config = dict(
    intermediate_size=2048,
    vocab_size=8192,
    hidden_act='swiglu',
    norm_eps=1e-06,
    rope_fraction=0.5,
    qk_norm=False,
    init_std_o=0.00423,
    optimizer='soap_variant',
    lr_mult_qkv=0.7,
    beta1=0.95,
    beta2=0.95,
    warmup_steps=200,
)
Each number is 128 + 24 x the weight over its row's rms, rounded and kept within 0 to 255. Layers, rows and columns count from 0. The size above them is the row's rms in percent of the matrix's.

# layer 6 MLP gate, 2048x384, rms 0.0985, rows 1544-1578, columns 256-319
size [ 95 107  94 104 105  96  91 100  88 104  90  95 100  89  90  94  95  98 101  97  94 106  98  94 100  92  89 106  94 105  98  91  99  92 101]
[[119 117 170 181 160 105 147 114 134  68 137 146 127  89 127 125  55 158 105 105 109 125 140 100 167 144 146 113 135 139 132 122  74 152 149 117 100  99 148 112 109 133  98  97 141 100 121 105 169 106 146 131 149 144 176 149 146 178 101 119 129 133 111 103]
 [ 91 106  87 148 131 131 163 139 125 166 161 134 148 112  96 140 141 152 132 159  86 108 114 120 103 127 134  93 131 138 143 143 116 108 111 140 149  95 129  93 121 116 165 116 151 136 104 116 103 154 130 128 132 124 124 127 131 103  87 125 135 118 136 124]
 [105  82 108 110 138 120 120 100 116 138  97 147 151 141 116 139 120 146 175 159 147 122 145 136 147 165 101 133 151 148 174 153  99 122 119 136 108  90 114 147 180 127 118 116 143 125  92 134 167  48 127 136 164 156 187 144 136 107 126 128  67 120 134 105]
 [171 146 156 174 104 161 117 153  70 149 125  95  98 115  97 109 139 138 129 120 136  95 143 110 148 145 144 164 145 125 124 156 130 155 103 158 122 121 142  91 134 108 139 148 146 126 163 101 112 148 129 104 115 124 102 150 105 128 106 155 141 138 137  98]
 [129 122 177  93 156  70 131 129 118 130 166 113 170 154 127 114 117 150 119 164 173 137 153 132 152 113 132 125 189 135 111  83 103 145 151 106 115 164 115 136 139 142 122 154 133 139 134 152 170 136 136 103 112 151 140 119 107  84 115 123 129 135  61 141]
 [ 86 105 143 107 157  95 126  84 107  82  90 159 185 129 146 147 147 135 155 149 162 133 148 113 152 112 118 128 121 142 142 120 100 107 122 155 114 148 103 180  98  92 101 114 159 112  86 160 144  72 135 119 120 142 149 122 131  70 149  62 103 117  82  99]
 [134 122 131 122 127 175 152 142 183 145 118 109 140 174 165 129 111 108 122  83 164 151 105 150 152 158 131 110 140 109 155 159 112 171 124 156 156 105 127 140 115 104 134 149 152 145 135 124 122 159  89 127 155 135 114 118 133 144 120 158 108 145 134  99]
 [103 109 135 130 138 112 156  67  96 108 129 111 108  99 108  91 107 180 133 127  55 124  94  98  71 155 127 130 109 133 162 102 102 146 127 107 173 126 136 134 134 127 121 121 136  98  96 123 154 136 129 129 119 135 146 123 149 133  81 123 145 110  86 125]
 [148 132 132 139 106 113 111  73 133 116  85  86 127 153 127 128 132 128 100  99 123 140 115 128 157 147 122 125  91 144 179 113 114 137 112 115 166 129 130  94 153 115 137  97 115 152 130 110 103 127 136 164 119 131 157 183 125 105 123 142 129 111 151 170]
 [117 127 150 123 142 118 126 141 139  85 110 128 116  88 154 105 100 108 119 129 126 116 162 136 132 122 121 111 165 114 132 143 136 115 121 134 173 156 145 145 125 113 138 148 122 135 117 112 116 167 126 127 102 148 120 109 101 139 150 182 153 129 149 119]
 [110 160 136 108 151 103 139  91 114 160 151 112 113 121 114  84  42 136 174 117 136  87 101 154 149 106 127 102 120 151 119 171 149 167 149 165 108 162 111 179 160 129 100  74 159 126 125 132 137 120 106 116  98 126 164 125 138 104 128 111 120 124 129 156]
 [122 121 171  98 116 131 159 102 139  94 130 142 131 125 131  84  94 123 131  89 144 149 118 134 168 110 131 145 100 138 115 148 124 118 163 126 132 120 150 165  85 141 105 139 132  99 146 120 152 125 154 111 119 135 137 133 115 156 120 105 111 119 111  97]
 [153 147  98 111 140 175 159 114 111 146 137 176 138 146 148 124 134 151 150 141 127 133 134 110 137 103 158 131 132 199 114 136 121 126 141 125 140 148 113 160 105 149  83  95 136 128 123 152 154  96 135 118  85 117 134 138 122 135 127 124 117 124 140 134]
 [105 135 109 149 129 152 166 171  99  79 115 174  90 135 125 128 138  93 149 148 130 159  97 131 125 177 142 137  87 131 169 129 115 197 144 132  83 110 114 102 150 134 120 108 167 114 119  83 105 155  90 129  99 129 146 105  82 122 120 158  66 102 158 151]
 [104 124 147 139 144 138 169 149 115 135 152 149  91 127 112 101 101 143 122  96 134 142 131 120 178 130 130 108 133 108 208  91 141 142 127 118 138 123 122 149 131  98 120 123  97 139 125 122 135  91 132 136 115 165 129  94 123  93 171 147 138 116 147 155]
 [120 161 144 167 134 107 111  96 185 125 125  89  99 152  98 123 136 115 109 120  96 112 146 111 191  70 113 145 122  92 155  99 102 143 105 150 138 119 155 123  84 137 131 152 107  90 121 141 188 136 108 127 120 129 120 163 127 125 101 140 136 139 154 142]
 [140 162 141 128  91 143 117 132 141 118 101 128 127 118 126 111 106 113 143 133 128  99 160 107 125 107 115 139 130 156 119 118 120 129 126 135 137 126 132 145 143 134 146 136  92 138 139 133 134 144 144 126 136 125  88 117  97 140  86 112 141 155  90 130]
 [130  79 106  91 137 145 118 127 134 108 135 126 104 128 115 101 132 103 177 153 132 186 113 154 113 128 108 112 103 132 176 149 154 140 128 156 140 148 103 110 127 143 140 102 144 119 177 102 143 119 136 122 139  99 111 140 141 111 103 108 139  80  96 128]
 [129 146 134 128 145 102 126 104 128 110 149 138 180 166 147 127 150 170 130 148 122 110 111 138 102 114 163 119 106 102 118 124 103 161 133 120 190 148 123 123 128 124  81 131 164 145 164 155 137 101 143 165 119  81 118 116 110 154  72 100 123 125 112 106]
 [143 129 162 145 130 110 156 105 140 127 145 121 119  90 140 141 109 159 123 140 158 146 156 109 132 100 123  74 113 145 127 141 119  96 130 141 151 134 128 139 160 166 160  94 145 106  61 158 105  98 136 119 102 115 150 124 165 118 128 132 103 129 112 138]
 [143 120 115 123 142 129 128  78 113 137 106 129  97 158 118 138 153 152 141 174 114  92 169 139 186 140 151  98  79 143  94 137  67 141 139  89 138  82 107 115 124 120 140 118 104 129 113 135 137 138  97  72 129 140  77 115 139 133  87 119 121 141 166 174]
 [ 96 103 103 111 125 130 163 128 131 150 135 127 117 135 140 100 190 146 154 108 168 112  70 106 145  91 113 135 121 123 121 159  97  79 109 104  95 103 122 141 122 122 140 171 117 157 137 121 140 123 128 127  84 101 120  92 129 121 156 150 157 133  85 150]
 [126  98 118 108 163 114 137 132 142 113 170 148 152 166 134 128 154 134 183 129 163 119 118 120 113 159 154 120 126 145 139  85 146  84 158 123 144 167 128 127 137  80 110 144 135 123 138 143 159 186 136 138 112 127 132 145 162 171 107 102 160 142  96 152]
 [138 156 127 130  99 109 117  90 140 104 113 160 129 149 133 130 141  90 127 122 104 172 123 149  96 160  99 151 113 118 141  99 140 127 102 133 135 165 121  94 116 136 117 106 117 135 112 102 125 106 119 147  99 101 155 156 164  80 116 137 144  96 120 153]
 [118  84 115 129 124 132 129 109 100 127  80 143 139  86 112 100 128 101 135 157 131 151 174 125 121 154 103  97  99 118 137 131  99 104 151 129 144 166  75 174 157 140 122 173 101  94  96 151 140 144 111 147 148  82 148 104 123 156 135 173 143 107  79 118]
 [110 141 176 100 146 139 134 107 158 145 126  92 124 135 145 145 128 115 115 140 119 110 127 178 140 104 130 114 170 143 120 114 126 125 143  95 138 139  73 115 137 133  99 120 157 167 145 124 161 131 145 137 130 100 133 133 112 135 127 161 154 113 147 142]
 [101 113 142  58 186 107 106 118 131 144 157 145 153 135 158  88 140 143  99 117 127 134 107 155  95 122 175 105  88 107  98 158 164  98 129 132 141 122  97 137 142 115 115 167 175 112 140 129 105 163 151  84 121 147 129 132 162 182 101 156 136  89  79 125]
 [109 126 129  91 148 135  99 171 140 134 110  92  92 126 121 136 148 119 155 139 153 156 147  98 148 117 131 170 119  86 196 104 154 116 163 160 184 130 158  94 146 145 170 143 155 110 126  90 150 125 189 169  78 124 175 126  86 133 122  88  92  83  42 108]
 [132  91 157 149 115 160 162 110 145 133 103 132 133 153 148 138 136 137 139 164 122  96 161 116 144 126 156 160  82 108 116 109 124 117 117 114 156 123  92 114 170 122 124 174 127 147 148 138 115 153 135 118 126 118 130 151 128 137 104 120 177 123 134 109]
 [124 146 126 155 113 149 108 130 134  86 162 140 120 111 164 170  58 113 141 118 134 126 154 117 134 151 123 131 145 128 167  98 145 139  95 129 112 107 122 106  86  85 135 133 116 147 161  75  65 140 173 110 110 142 170 110 104 118 121 114  90 129 132 116]
 [129 115 129 102 122  85 167  99 112 115 138  77  97  96 148 130 141 159 168 125 101 135 136 129 153 183 150 126 154  81 150 118 105 104 108  81 108 151 123 110 161 131  91 142 140 149  99 118 101  97 107 157 128 100 160 116 120 103 167 131  97 126 152 114]
 [121 119 156 166 163  78 124 146 181 111  66  93 132 110 123  95 123 135 147 169 106 165 186 131 122  87 117 112 131  70 123  91  97 127 153 145 108 103 129 108 121 125 133 121  98 124  91 139 136 109 101 128 127 146 118 142 136 131 122 142  89 134 154 152]
 [153 153 104 119 133 141 126 114  75 130 111 152 118 145 118 147  94  99 128 129  69 174 108 105 156 127 124 107  96 154 122 107 103  68 113 146 127 152 102 121 134 126 128  74 145 145 110 128 116 117 146 137 101 153 118 155 150 111 134 143 137  99 114  97]
 [143 126 154 126 130  92 126 169 123 101 118 172 162 126 145 126 105 105 133  95 100 135 144 129 123 140 150 113 137 111 119 103 148  74 133 133 142 108 169 108 142 115 153 152 126 142 153 146 124  89 171 179 147  98 139 152 134 136 160 111 173 160 136 138]
 [130 149 120 142 142  88 155 115 122 150 120 134  99 140 137 143 153 147 127  96 131 101 108 115 121 110 105 156 108 167  93 127 122  98  99  76 162 143 148 126 133 106 114 141 164 108 131 137 142 141 127 103 136  96 131 143 136 103 103 116 155  82 136 121]]
# layer 6 MLP up, 2048x384, rms 0.0974, rows 1544-1578, columns 256-319
size [ 95 114  95 107 106  99  90 101  94 103  94  95 100  90  95  98  95  99 104  99  91  98  99  93  98  97  87 107  96 100  92  94 100  92  99]
[[160 123 138  90 122 130 103 144 135 154 160  99 155 143 132  94 179 127 146 148 141 138 125 156 113 118  96  85 160 139 169 111 122 111 127 112 186  95 139 109 178 151  94 162 125 132 122 138 138 149 145 121 118 101  97 115 111 147 139 122  99 146 127 160]
 [114 115 134 143  88 132 141 131 137  59  90 112 109 117 156  82 153  81 152 102 132 154 119 178 109 139 106 167 128 114 187 118 145 125 149 161 133 143 147 133 132 126 162 158  92 120 169 135 126 137 148 156 129 157 107 126 131 142 136 124 125 127 138 101]
 [145 115 133 117 154 119 153 119 122 104 125 173 115 151  86 131  81 148 159 196 125 144 131 107 152 100  87 102 116 146 141 141 123 131 139  81 118 119 106 136 134 149  82 143 126 140 135 110 120 138 135 137 129 111 133 123 127 114 108  94 102 156 119 101]
 [103 185 131 182 123 123 124 114 115 136 146 183 130 124 136 127 139 110 144 124 115 116  94 137 173 132 107 110 144 123 126 140 139  91 160 157 130  93 132  84 130  98 136 167 139  97 172  67 146  79 120 113 166 141 164 147 145 141 125 118 162 133 114  87]
 [158 111 126 104 136 118  88 122 105 177  91 119 102 112 142 141 157  99 139 122 153 165  36 103 135 123 112 136 159 163 177 126 101  92 117 116 128 117 109 114 211 127 132 123 110 173 121 125 163 119 115 143 147 172 108 157 116 150 160 125 138 156 112 132]
 [164 116 121 148 134 177 151 138 168 101 145  69 118 147 131 126 119 121 130 105 159 170  99  98 120 111 129 126 153 109 155 107 149 124 166 150 162 110 119 118 123 137 161 140 144  92 146 144 148 109 111  91 125 126 121  86 141 134 162 124 124 125  99 111]
 [158 141 163 120 136 112 137 130 124 148 138 126 108 116 152 117 113 106 120 138 100 158 145 133 155 162 133 101 141 153 114 128 145 101 131 134 156 147 142 137 145  89 185 123 177 148 115 126 137 144 134 171 134 154  89 175 133 165 103 114 147 155 160 121]
 [145 120 146 118 152  99 135  88  97 141 133 125  93 135 141 101 138 124 131 139 106 109 113 112 101 135  69 146 116  90 136 102 142 123 119 142 103 125 109 156 123 103 137 122 146 118 123  84 155 159 137 148 190 144 138 148 142 126 102 139  89 154  83 126]
 [162 109 144 142 105  88  89 140 124 100 149 120 111 149  80 141 168 153  99 147  97 139  80 126 140 139 134 128  99 148 138 147 160 127 148 119 144 108 111  70 197 126 135 133 183 109 124 136 132 116 131 167 151 147 108 155  94 162 132 110 141 116 146 132]
 [122 127 156  94 114 119 144 117 137 110 152 170 148 156  80 109 112 128 136 119  99 104 125 139 154 102 123 105 157 110 150 128  78 137  93 131 122 117 156 178 164 106 142 123 170 118  92  70  99 128 109  84 108 150 122 171 155 109 126 125 108 154 135 125]
 [148  90 112 123 134 139 145 154  87 150 140  97 150 187 153  87 116 133 151 101 151 109  82 152 117 139 122 135 116 173  91 138  66 122 173 163  95 115 102 181 173 141 117 142 140 139 151  76 108 106 109 123  94 126 141 131 126  99 125 132 115 134 174 158]
 [135 122 120 142 150 160 105 148 141 144 120 131 111 140 140 124 130 113 156 116 105 160 151 134  77 136  78  84 138 132  93 136 119 140 124  81 107 135 118 108 139 118 139  98  74 211 108 135  71 136 132 107 112 101  99 115 157 131 140 124 175 149 149 126]
 [140 112 163 179 119 117 116 126 104 123 123 113 135 115 177 153 154 129 116 125 148  78  85 138 142 123 123 130 120 117 132 125 132 135 141 156  89 115 115 128 120  90 136 123 118  94 125  98 137 130 118 119 159 140 133 123 158 119 143 132 111 122 116 159]
 [142 134 173 118 154 102 144 153  96 147 135 103  95 111 138  82 147 112 115 132 142 105 173 168 141 134 128 119 119 114 103 136 149 142 119 183 112 180 166 117 141 109 156 155 138 107 150 119  99 147 103 154  77 100 154 111 130 106 133 113 175 136 163 168]
 [111 134 160 102 144 103 104 126 161 136 121 186 109 169 116 148 101 168 151 151 145 124 119 127  91 146 105 124 172 151 141 161 160 113 168 139 115 164 159 127 121 124 118 162 153 137 100 148 119 123 155 149 154 164 133 133 131 115 139 156 121 135 100 100]
 [111 116 124 154 111 121 138 131 100 130  93  87 137 105 163 143 117  97  94  92 125 104 139 131 135 116 129  66  82 124 132 123 131 108 107 144 141 149  90 117 122  83 109 111  85 133 134 133 125 144 108 151 145 146 114 141 168 119 142 152 133 115 115  86]
 [135 124 140 140  90 148 132 146 139 109 125 161 166 145 101  90  88 154 141 146 126 109 109 110 115 136 135 151 153 138 139 134 118 163 120 122 139 123 158 130 124 108 124 109 117 120 120 143 140 127 131 134 121 123  88 129 118 158 128 132 122 142 109 129]
 [161 154  99 137 113  98 105 101 126 117 133 153 141 163 111 153 147 125 101 175 154 102 127 134 135 160 121  95 137 107  87 136 147 148 109 124  81 118 114 111 119  81 118  99 137 140 117 143 151 130 123 129 132 120 123 140 116 132 127 113 144 155 120  97]
 [ 95 101 126  99 115 116 141 163 112 112 116 137 159 128 132 132 118 127 120 100 140 118  94 125 186 111 150 125 130 129 114 102 140 140 129 124 126 169 135 147 118 127 105 107 106 105 130  78 123 153 171  90 120 146 155 147 114 153 157 120  97  91 162 187]
 [114 115 151 142 156  98 130  58  99 158 104 130 156 103  98 163 113 168 145 133 143 150 111 138 126 148 108 124 139 138 124 130 118 124 118 160 101 119  93 132 165 123 126 168 105 120 115  99 157 159 125 134 108 120 163 155 117 124 132 153 160 126 118 128]
 [ 52 124 137 100  99 145  91 151 126 176 116 164 122 118 132 174 124 116 143 158 154 119 112 113  84 145 116 101 137 118 118 116 168  74 129 136 113 117 182 138 109 139 164 167  94  89 107 117 121 151 159  96 149 126 171 125 147 132 134 120 144 121 128  94]
 [157  85 122 151 118 122 114 144 114 123 119 143 145 120 126 109  93  98  91 175 149 142 136 117 127 128 157 106 104 132 173  55 143 162 115 138 137 158 123 110 141 139 131 166 149 100 132 114 129 128 117 111 154 121 137 106 123 134 112 143 150 114 168 133]
 [124 145 114 147 125 123 144 130 106 112 176  90 168 131 137 158 112 127 137  93 130  98  92 144 136 146 157 170  91 102 125  83 136 146 111 124 149 140 127 101 168 156 125  98 108 147 127 146 103  84 113  87 138 116 173 115 133 109  75 130 100 132 121 171]
 [ 97 138 149 122 104  85 138 142  97 107 113 141 127 124 128 137 105 117 119 125 115 143 118 159 150 129  95 152 120 152 161 110 148 163 116 170 168 152 103 109 117 125 143 108 161 107 180  98 105 158  98 129  89 127 138 104 146 144 117  65 144 119 125 134]
 [124 141 136 130 119 169 111 150 140 113 173 112 113 141 159 110 115 154 163 130 126 133 120 153 133 103 112 155 172 145 128 119 177 115 148 162 136  92 148  95 112 128 132 134 140 175 137 119 150 124 161 102  98 164 107 110 123  90  98 112 150 167 172 173]
 [114 121 145 166 125 147 173  98 150 108 142 119  97 139 115 148 139 142 119 142 128 162 141 138 133 117 142 144 183 125 131 100 122 141 131 102 109 153 134  91 116 140 135 125 128 119 164 148 138 137 154 148 162 115 102 144  90 112 117 161 147  80 133 113]
 [138 157  98 212  87 162 158 142 142 121  93 121  89 143  89 157 110 125 129 144 124 126 136 106 148 117  92 131 133 134 171 109  92 149  90 119 132 132 165 138 103 148  63  82  90 133 110 110 152 141  66 146 142 142 123 133 116 122 175  93 136 136 141 129]
 [157  89  95 131 138 123 111 119 136  76 118  97 111  96 146 114  93 124 135 149 155 125 149 101  98 103 101 104  95 103 142 124  90 126 140 111 111 183 146 172 135 122 129 111 102 117 146 122 110 122 119 143  94 131 144 133 122 151 144 100 129 129 123 148]
 [103  92 133 103  92  91 141 120 137 118 145  81 120 102  89 151  93 145 120 154 133 150 107 166 110 104 124 134  96 131 110  74 126 153 115 104 127 118 177 125 134 110 109 141  82 164 121 117 132 103 109 138 138 130 120 107 124 177 124 130  95 128 120 134]
 [121 135 108  78 183 144 151 115 110 168 115  91 135 134  62 154 154 138 119 134  96 136 177 128 121 143 133 160 125 121 120 153 107 113 111 138 116 154 215 171 150 119 117 119 116 143  69 151 133 131 131 152 118 131  68 150 106 128 134 155 137 108 135 112]
 [126 115 129  98 108 106 124 142 103 152  92 159 110 124 111 155 126 149 128  79 114 160 120 140 163 108  65 115 130  86 123 149 155 161 140 136 169 147 110 116  97 162 130 108  91 108 148 154 139 120 146 127 137 148 116 135 132 126 112 134 153 132 133  81]
 [171 146 139 158 151  84 127 116 147 137  72  88  65 107 151 108 133 115 146 146 132 131 149 127 135 119 133 122 140 155 126  92  81 156 134 137 112 124 106 127 110 121 116 133 122 128 117 123 110  86  83 114  90 126 100 131 126 145  98 134 124 136 125 160]
 [160 134 140  90 127 116 112 128  93 148 130 124 150 141 152 141 135 121 148 142 172 113 147 124 107 164 126 122 121 126 128 133 126  84 115 143 106 104 154 119 147 123 134 126 152 113 140 138 161 121 101 190 113 151 129 127  94 153 124 157 122 143 141 139]
 [142 112 159 131 167 174 104 148 117 113 143 129 112 126 110 139 129 103 125 132 117 141 143 120 122 156 112 142 130 156 135 129 120  84 109  97 158  81 142  95 110 132 151 151 116 164 101 133 123  70 122 151 150 134 151 150 150 111 122  91 139 128 133 106]
 [ 97 125 146 125  89 127 114 112 148 144 108 132 148 126 124 149  58 145 117 136 140 151 114 151  92 128 132 139 111 109 158 144 116  96 141 151 155 108  95  90  98 165 130 120 122 111 119 122 133 143 159 138 165 181 112 110  94 112 115 153 144 176  97 168]]
# layer 6 MLP down (transposed), 2048x384, rms 0.0929, rows 1544-1578, columns 256-319
size [ 95 104 100 103 101  97  93 101  97 104  98  97  99  94  94  97 103  98  99  98  97 100  98  93 101  93  98 104  97 100  98  95  99  96  99]
[[127 120 120 120 117 137 123 119 157 155 153 104 149 124 147  60  93 113 115  94 129 133 140  95 116 165 139 162  77 131 135 126 115 127 158 138 110 145 101 154  99 134 139 126 123 113 137 121 156 107 125  77 100 124 103 146 119 114 143 134 100 145 150 125]
 [115  89 117 118 154 106  96 101 114 130 110 130 105 150 149 130 110 164 140  90 139 127 109 159 138 164 126 120 156 124 116 146 115 122 111 136 135 128  79  99 168 142 142 117 157 117 117 129 171 107 171 135 122 106 117 126 152 168 109  93 145 116 137  92]
 [133 127 118 125 136 135  98 121 136 155 126 168 169 136 129 130  89 149 149 135 108 148 140 125 118  72 147 102 154 111 145 157 130 135 142  82  99 122 109 130 140  79  91  94 152 131 122 154 104 129 185 117 129 153 130 127 111  97 158 116 122 141 144 122]
 [109 136 127 119 139 103 127  81 125 136 116 167 152 157 133 151 168 155 124 115 122 113 135 117 151 127 167 107 155 110 112 106  90 126 115 145 107  98 136 151  80 143 124 155 124 159 135  75 146 132  97 162 112  96  92 169 109 137 126 117 125 151 141 127]
 [ 88 111 102 130  90 130 156  81 134 128 172 138 140 183 114 109 141 131 152 153 142  97 144 119 146 137 141 128 125 152 155 137 155 171 144  99 148 135 128 158 142 110 135 138 143 156 136  97 116 124 129 152 140 135 113 134 130 159 144 125 164 140 118 108]
 [142 180  90 120 151 142 115 178 149  90 148 127  88 136 138 113  86 145 128 152 125 105 150 103 137 121 170 121 150  78 128 121  97 140 161 100 115 127  85 133 132 144 137 141 104 127 142  82 130 125 129 115 119 133 117 149 137 108 155 174 158  97 139  99]
 [102 148 153 146 124  87 140 130 113 198 155 143 109 123 150 170 128  85 141 128 163  86 113 132 130 151 148 125 162 130 123 160  92 121 187 149 128 122 144 120  94 163 172 142 135 118 145 103 115 144 107 128 151 153 140 127 164 122 119 155 108 116 169 149]
 [138 127 117 140 167 145 141 147 131 170 135 108 150 110 139 159 171 121 155  96 130 111 161  94 138 104 125 131 114 126 127 131 103 103 117 149 132 117 134 116 134 150 122 146 126 115 122 144 131 176 102 127  97 147 103 147 105 162 102 175 126 103 100 144]
 [ 69 122 126 134  99 122 132  92 121 143  82 141 118 132 159 106  96 163 130 118 102 113 104 159 147 117 113 159 118 158 136 125 147 171 103 124 118 133 105 165 127 116 139 113 143 121 175 116 144 125 161 148 112 107  87 126 152 136 105 153 147 122 107  83]
 [118 142 136 110 134 135 150 149 129 132  88  99  92 190 171  94 152 131  69 158  97 141 126 127 110 117 136  78 150  88 161  97 145 172 108 115 145 113 151 195 190 126 159  73 108 110 152 125 136 149 134 141 115 161  94 138 131 134 132 120 103 164  98  95]
 [146 146 136 122 120 132 145 144  74 130  98 131 137 117 153 124 125 135 111 141 126 100 115 114 134 116 125 144 137 158 105 117 102 103  89 120 133 137 166 142 122 147 115 157 128 135 132 111  99 121 134 175 109 131 134  91 117 133 143  97 133 131 124 117]
 [108 118 170 126 164 115 158  94 161 150 151 122 130 144 123 167  89 160 106 137 132  99 124 153  96 104 118  83  96 129 119 139 165  98 137 145 112 151 129  96 128 100 138 105 138 139 139  97 138 113 145 149 156 112 175  90 124 132 100 146 144 150 127 110]
 [113  98 127  95 119 139 127 114 121 142 192 158 126 147 128 139 123 149 165 152 152 139 123 129 178 131 162 130  52 148 128 128 151 106 125 137 103 101 116 150 120 156 177 172 163 120  96 131 152 152 125 189 158 132  81 159 124  99 110 153 112 165 160 103]
 [ 85 151 100 151 143 147 123 108 161 121 123 119 135 111 132 106 157 119 126 161 103 160 119 105 127 109 125 167 120 117  98 104 120 145 144 174 103 140 128 167  76 167 144 135 100 144 122 124 104 187 107 110 126 127 124 115 156 128 150 108 132 130  93 171]
 [143  88 105 129 129 136 124  91 109 132 124 137 136 109 160 143 128 148 119 104 181 127 148 112 148 107 117 142 103 148 117 184 115 127 150  93 172  97 159 110 130  59 137 116 116 124 145  98 105 137 143 154  93 133 134 101  99 129 116 152 124 117 105 129]
 [ 83 135 151 136 112 135 122 139 121  83 188 108 120 133 130  89 110 137 133 168 132 128 116  88 144  58 152 139 160 104 144 130 131 132 110 134 129 140 144 148 123 158 140 149 123 127 102 162 174 108 122 126 170 161 127 131 152 149  99  74  98 134 118 105]
 [157 133 139 104 127 136 149 161 122  98 133 135 155 104 154 159 105  98 153 105 133 133 178 123 135 141 102 123 179 116 123  75 120 126 147 133 174 152 103 151 114 130 149 136 134 137 150 152 118  94 140 158 119 110  77 130 129  95 138 119 148 142 173 144]
 [153 107 125  90  92 118 118 142 116 177 167  78 142 123 148 136  70 128  95 147 115 135 134 139 101 119 118 156 111 135 116 130 122 147  82  90 161 139  82 125 162 141  98 102 131 136 104 120 120 146 114 123 125 117 168 148 141 129 138 134 108 166 128 138]
 [149 126  82 138 112 134 108 136 122 127 136 148 140 171  78 138 121 106 108 126 169 108 169 153 115 142 109 115 158 127 132 139 135 151 108 140 144 151 139 196  95 105  90 125  85 171 137 119 158  92 118 133 169 139 137 102  86 126 136 103  92 150 131 108]
 [129 178 162 134 153 118 109  79 121 100 152 142 103 173 130 130 114 114 115 135 134 138 131 146 121 137 136 135  88 107 139 123 154 104 118 136 132 137  96 155 107 139 126 108 107 110 114  82 159  68 133 107 150  93 144 116 146 168 134 113 133 155 136 112]
 [108 148 128 127 127 121 117 151 105 136  90 132 136 114 185 166  97 140 136 178 111 178 149 125  90 134 160 102 111  81 165 101 130 132  99 128 139 149 190 154 117 169 131 128 127 153  98 121  99 110 158 152  96 135 130 146  66 107 134 188 103  95  96 108]
 [135 120 101 156 152 119  96 154 132 120 113 125 131 130 153 140  70  68 113 108 107 177 140 152 132 151 148 118 145 140 169 123 124 138 171 145 167 112 160 148  98 106 120 126 136 137 146 161 120 124 138 160 166 104  90  96 121 151 162 144 112 107 109 110]
 [118 167 150 111  90  80 125 147 151 137 114 104 107 150 123 113 158 125 114 127 120 152 130 110 128 111  76 127 125 144 114 137 112  81 111 149 160 112 140 101 154 138 112 141 150 113  85 127 121 114  71 150 141 115 126 131  99 123 112 130 147 151 143 167]
 [149 129 113 136  89 110 118 128 127 146 133 124 145 147 127 141 113 107 104 109 121 166  94 136 161 131 110 162 115 126 144  77 142 104 117 110 107 122 145  82 134 102  78 146 105 131 113 110 140 141  89 116 162 123  95 134 101 141 132 107 127 151 111 115]
 [124 114 156  98 116 134 110 144  91 142 101 107  92 132 150 116 127 175 143 139 154  96  91 146 139 165 133  95 149 152 110 120 150 142 125 118 150 125 159 131 158 162 143 119 144  81 106 121 139 136 132 121 120  61 117  97  95 119 133 164 160 177 122 138]
 [150 140 104 123 124 123 153 104 139  90  97 143 113 126  95 119 147  95 103 123 129 156 162 170 150 130  75 118 166 135 124  80  70 150 124 138 147 166 133  79  95 131 137  86 147 127 113 145 169 142 135  97 121 103 145  99 119  91 125 100 170  91 167 160]
 [120 190 154 133  77 171 114 169 163 120  97 134 151  80 140 155 133 106 106 104 121  97 126 146 181 112 118 191 131 102 158 135 128 133 126 100 158  95 145 150 130 143 133  95 129  97 122 145 100 163 103 111 134 184 139 123 181 122 155 144 129 121 127 147]
 [129 124 159 143 126  98 134 136 130 132 147 142 118 109 137 131 141 172 168 107 170 144 150  90  99 125  87 148 115 139 150  64 123 108 137 152  71 141 132 136 154  90 146 100 130 127 134 148 106 141 167 148 127 108 208 143 125 133 110 129 100 144 167 134]
 [126 177 132 156  94 129 118  97 152  96 134 145 115 113 117 112 125 124 130 119 174 154 124 153  94 139 147 115 145 108 109 170 142 104 126 155 137 124 120 114 123  99 153  83 137  89 109 136 156  99 147 142 122  81 135  99 120 142 105 134  99 153 157 115]
 [154 127 141 130  91 151 112 141 111  91 133 140 156 124 184 128 143  62 119 102 129 144 150 123 131 104 159 132 106 144 111 101 118 167 133 146 142 163  98 119 112 164  88 114  92 124 105 181 151 115 173 125 146 104 134 139 123 134 175 116 131 149 154 126]
 [176 113 122 152 148  76  89 144 130 119 148 131 100 141 129 121 131 150 135  94 161 112 139 154 128 146 168 105 101 147 122 129 135 112 136 140 120 119 106 136 109 137 133 124  76 154 115 163 156 129 121 131 124 159 116 168 107 130 134 135 149 108 137 151]
 [132  75 122 106 162 141 104 103 142  75 141 105 110  88 123 119 138 133 112 121  89 100 134 124 125 104 121 129 114 145 167 136 135 119 121 119  80  98 134  91 141 121 114 137 137 148 121 135 132 116 119 139 137 141 141 118 115 132 131 123 166 100  93 154]
 [106 187 112 143 139 171 133 164  86 144 143 146 123 133 115 130 127 129 106  84 151 114 166 141 103 142 135 152  74 118 125 132  94  75 129 130 178  90 122 141 128 105 107  77 168 162 104 176 128 127 131 154 129 121 116 140 142 161 163 158  83 145 120 107]
 [125 147 113 154 107 119 134 178 102 145 151 132 129 105 113 125 106 160 118 147  92 113 133 146  91 146  67 116 121 125 139 130 153 164 134 139 116 135  88 134 134 131  99 115 155 127 114 108 167  97 163 179 150 113 113 126  97 121 168 128  84 114 135 183]
 [158 112  99 110 119 131 134 114 143 124 109 142 140 133 127 132  79 149  84 100 194 169 160 144 148 108 120 135 126 165 138 129  83  94 148 151  93 104 101 149  94 156 143  92  95 130 131 137 166  98 134 140 100 182 111 124 144 134 132 166 133 143 113 169]]